{
  "n_layer": 15,
  "d_model": 96,
  "n_head": 2,
  "n_kv_head": 1,
  "head_dim": 32,
  "d_mlp": 384,
  "vocab_size": 16384,
  "activation": "gelu",
  "norm": "rmsnorm",
  "norm_place": "pre",
  "norm_eps": 1e-05,
  "positions": "rope",
  "rope_base": 100000.0,
  "rope_fraction": 0.5,
  "qk_norm": false,
  "attn_scale": 0.177,
  "bias": "qkv",
  "tie_embeddings": false,
  "parallel_block": false,
  "init": "uniform",
  "init_std_qkv": 0.0375,
  "init_std_o": 0.0,
  "init_std_up": 0.0375,
  "init_std_down": 0.0,
  "optimizer": "soap_variant",
  "lr": 0.00635,
  "lr_mult_up": 0.777,
  "beta1": 0.95,
  "beta2": 0.99,
  "lr_head": 0.0155,
  "grad_clip": 2.0,
  "warmup_steps": 200,
  "schedule": "wsd",
  "decay_fraction": 1.0,
  "decay_shape": "linear",
  "final_lr_fraction": 0.0,
  "batch_tokens": [8192, 16384, 24576],
  "seq_len": 128,
  "doc_mask": false,
  "train_tokens": 112000000,
  "steps": 6941,
  "dataset": "wikipedia_en"
}
Each number is 50 + 10 x the weight over its row's rms, rounded and kept within 0 to 99. Layers, rows and columns count from 0. The size before them is the row's rms in percent of the matrix's.

# layer 10 MLP down (transposed), 384x96, rms 0.324, rows 333-340, columns 0-95
104:52 38 55 44 39 54 52 44 54 62 47 46 41 49 67 61 38 49 42 41 56 66 52 66 62 43 39 49 45 63 48 50 27 46 39 41 49 60 50 32 58 44 40 52 51 44 60 52 42 49 58 46 37 75 40 50 54 58 57 62 59 52 44 44 60 47 51 53 78 34 19 55 45 52 55 48 51 54 41 62 51 56 49 38 70 53 64 51 47 36 55 52 43 51 63 29
128:42 59 47 59 51 48 54 48 60 33 48 40 39 43 48 38 50 46 37 48 53 35 19 54 52 64 53 33 48 59 48 51 72 62 59 41 51 43 58 56 45 54 53 60 64 56 47 55 34 55 63 57 44 47 46 39 49 56 68 53 65 32 54 29 53 59 53 51 35 47 55 61 35 30 48 47 45 65 34 37 63 30 44 58 56 44 61 61 45 48 41 57 44 57 43 42
093:69 69 51 46 62 61 33 45 49 59 38 36 36 42 52 51 42 60 36 38 43 60 64 46 40 43 56 49 22 63 61 52 52 44 48 47 52 38 56 41 54 56 50 49 65 55 52 42 48 60 69 58 51 50 54 36 62 55 40 53 66 61 42 58 57 41 57 47 49 60 49 56 59 52 39 50 49 53 49 54 37 47 45 40 55 75 34 53 42 38 42 31 75 48 37 53
098:64 50 56 64 43 35 58 48 54 41 46 36 42 60 39 50 46 43 40 41 66 58 57 71 37 36 36 58 58 44 53 42 47 54 59 41 56 39 48 53 36 38 44 45 48 48 56 36 50 67 73 65 59 59 42 50 37 56 48 54 47 46 39 53 58 20 38 46 69 39 40 50 73 51 38 64 54 49 49 48 38 38 42 58 53 56 49 36 50 38 42 50 46 45 34 51
105:35 44 43 46 41 59 62 45 46 58 43 54 44 49 62 54 64 51 38 32 64 36 26 49 36 30 51 74 40 54 50 54 59 58 52 39 47 42 57 30 52 53 45 56 45 58 45 48 38 53 31 33 57 55 30 40 50 51 51 46 58 34 58 45 52 35 63 59 44 38 44 39 66 50 59 53 64 60 58 50 52 60 60 40 51 38 59 57 65 37 44 45 58 34 48 51
100:55 54 44 51 42 53 39 53 27 49 37 81 54 44 63 51 47 39 58 50 56 59 56 25 57 44 69 50 50 31 61 43 43 66 56 55 41 64 55 52 51 59 62 38 50 45 52 46 52 31 43 52 47 47 37 48 59 56 60 61 42 37 74 53 46 48 57 47 36 54 70 69 51 48 49 57 40 49 50 33 65 56 56 62 37 38 49 49 50 47 42 53 59 63 52 45
091:30 39 52 50 55 44 53 69 56 67 52 47 45 52 54 35 59 51 43 60 18 57 32 35 64 51 47 47 64 51 65 51 41 50 54 57 54 62 52 38 65 43 34 48 47 49 47 54 62 43 45 57 38 27 44 66 63 45 56 52 64 52 57 60 48 60 59 45 61 60 59 60 44 61 51 63 48 39 56 55 34 45 48 40 29 44 49 53 59 43 56 68 47 43 65 49
120:50 47 50 58 49 48 47 59 41 57 58 54 47 47 57 59 54 62 36 49 35 59 44 84 48 54 52 38 60 44 61 48 72 29 52 62 53 50 42 46 60 54 57 42 47 69 56 35 62 53 42 31 66 66 42 41 53 44 39 62 45 61 52 47 42 58 57 39 59 43 59 49 50 52 50 48 44 66 62 40 54 48 63 36 62 47 74 53 35 46 36 70 46 41 48 51
# layer 10 MLP up, 384x96, rms 0.237, rows 334-340, columns 0-95
109:63 46 52 43 47 38 58 35 51 39 41 51 43 29 49 54 43 58 43 57 37 34 30 49 53 49 65 54 41 50 33 36 45 39 50 54 35 53 67 44 48 47 42 40 49 50 45 47 58 59 49 36 42 53 61 27 64 60 55 31 67 53 45 23 55 46 49 55 69 38 50 33 49 43 47 58 50 48 45 63 45 48 51 40 48 39 41 51 46 43 29 42 56 42 37 62
098:57 34 41 52 64 44 57 60 46 53 61 45 63 64 35 38 57 46 65 55 57 58 51 50 69 45 61 50 63 49 35 38 51 46 50 52 54 62 49 52 54 50 30 52 40 37 49 44 65 41 33 60 52 57 35 62 31 28 70 42 35 52 32 41 42 54 63 61 38 42 48 45 51 51 66 64 32 52 50 55 55 41 52 53 51 52 61 60 54 53 41 58 53 37 68 53
099:44 39 56 53 27 52 52 63 42 60 49 51 54 39 51 46 60 73 51 55 64 74 52 36 55 65 51 60 54 56 61 56 67 47 51 47 56 62 40 34 64 52 56 60 52 50 62 51 52 61 46 58 35 70 55 56 39 54 60 59 33 43 38 44 36 55 77 59 52 53 62 49 43 50 52 48 45 48 63 58 50 42 43 48 45 52 63 39 57 54 52 51 27 50 58 73
094:34 59 36 51 54 46 42 48 47 28 36 35 37 30 41 66 53 52 48 68 63 45 55 44 48 44 37 48 46 54 45 47 53 47 27 63 52 62 58 43 49 49 36 59 47 50 46 54 52 54 46 37 48 44 64 54 54 42 67 70 52 33 63 36 40 58 51 58 42 54 37 41 48 50 48 57 39 53 37 44 43 40 46 31 62 53 55 30 71 48 52 45 44 42 72 47
091:54 43 48 47 41 55 48 42 37 53 59 61 61 48 34 50 58 47 27 60 52 44 46 54 69 42 41 49 63 44 49 58 47 49 55 27 49 60 42 64 67 66 45 58 50 42 45 66 44 40 45 58 57 56 40 53 50 46 49 45 53 48 45 59 52 40 38 34 41 31 62 29 41 67 48 60 47 34 41 59 47 61 49 42 68 42 49 51 61 35 30 37 52 59 32 33
102:48 55 25 43 45 47 38 57 29 60 70 47 58 40 43 42 47 45 42 63 50 49 45 60 35 51 54 77 47 53 66 38 45 51 43 49 60 60 35 53 38 75 50 42 52 25 42 49 46 51 47 43 54 56 40 37 50 29 45 53 55 62 57 47 58 52 43 43 49 64 64 67 46 40 66 53 61 48 57 55 63 55 44 40 47 47 44 35 52 52 33 47 51 52 52 62
114:58 44 62 27 55 44 44 36 47 51 45 71 53 46 50 49 33 43 42 53 79 37 53 60 53 56 63 77 45 46 66 40 39 59 47 50 33 54 46 55 41 59 46 38 51 44 49 56 53 42 50 48 27 48 50 52 48 48 57 53 60 53 57 40 60 50 33 50 65 42 42 60 61 57 60 67 56 49 63 55 45 57 43 68 49 53 49 57 72 36 60 49 55 64 41 45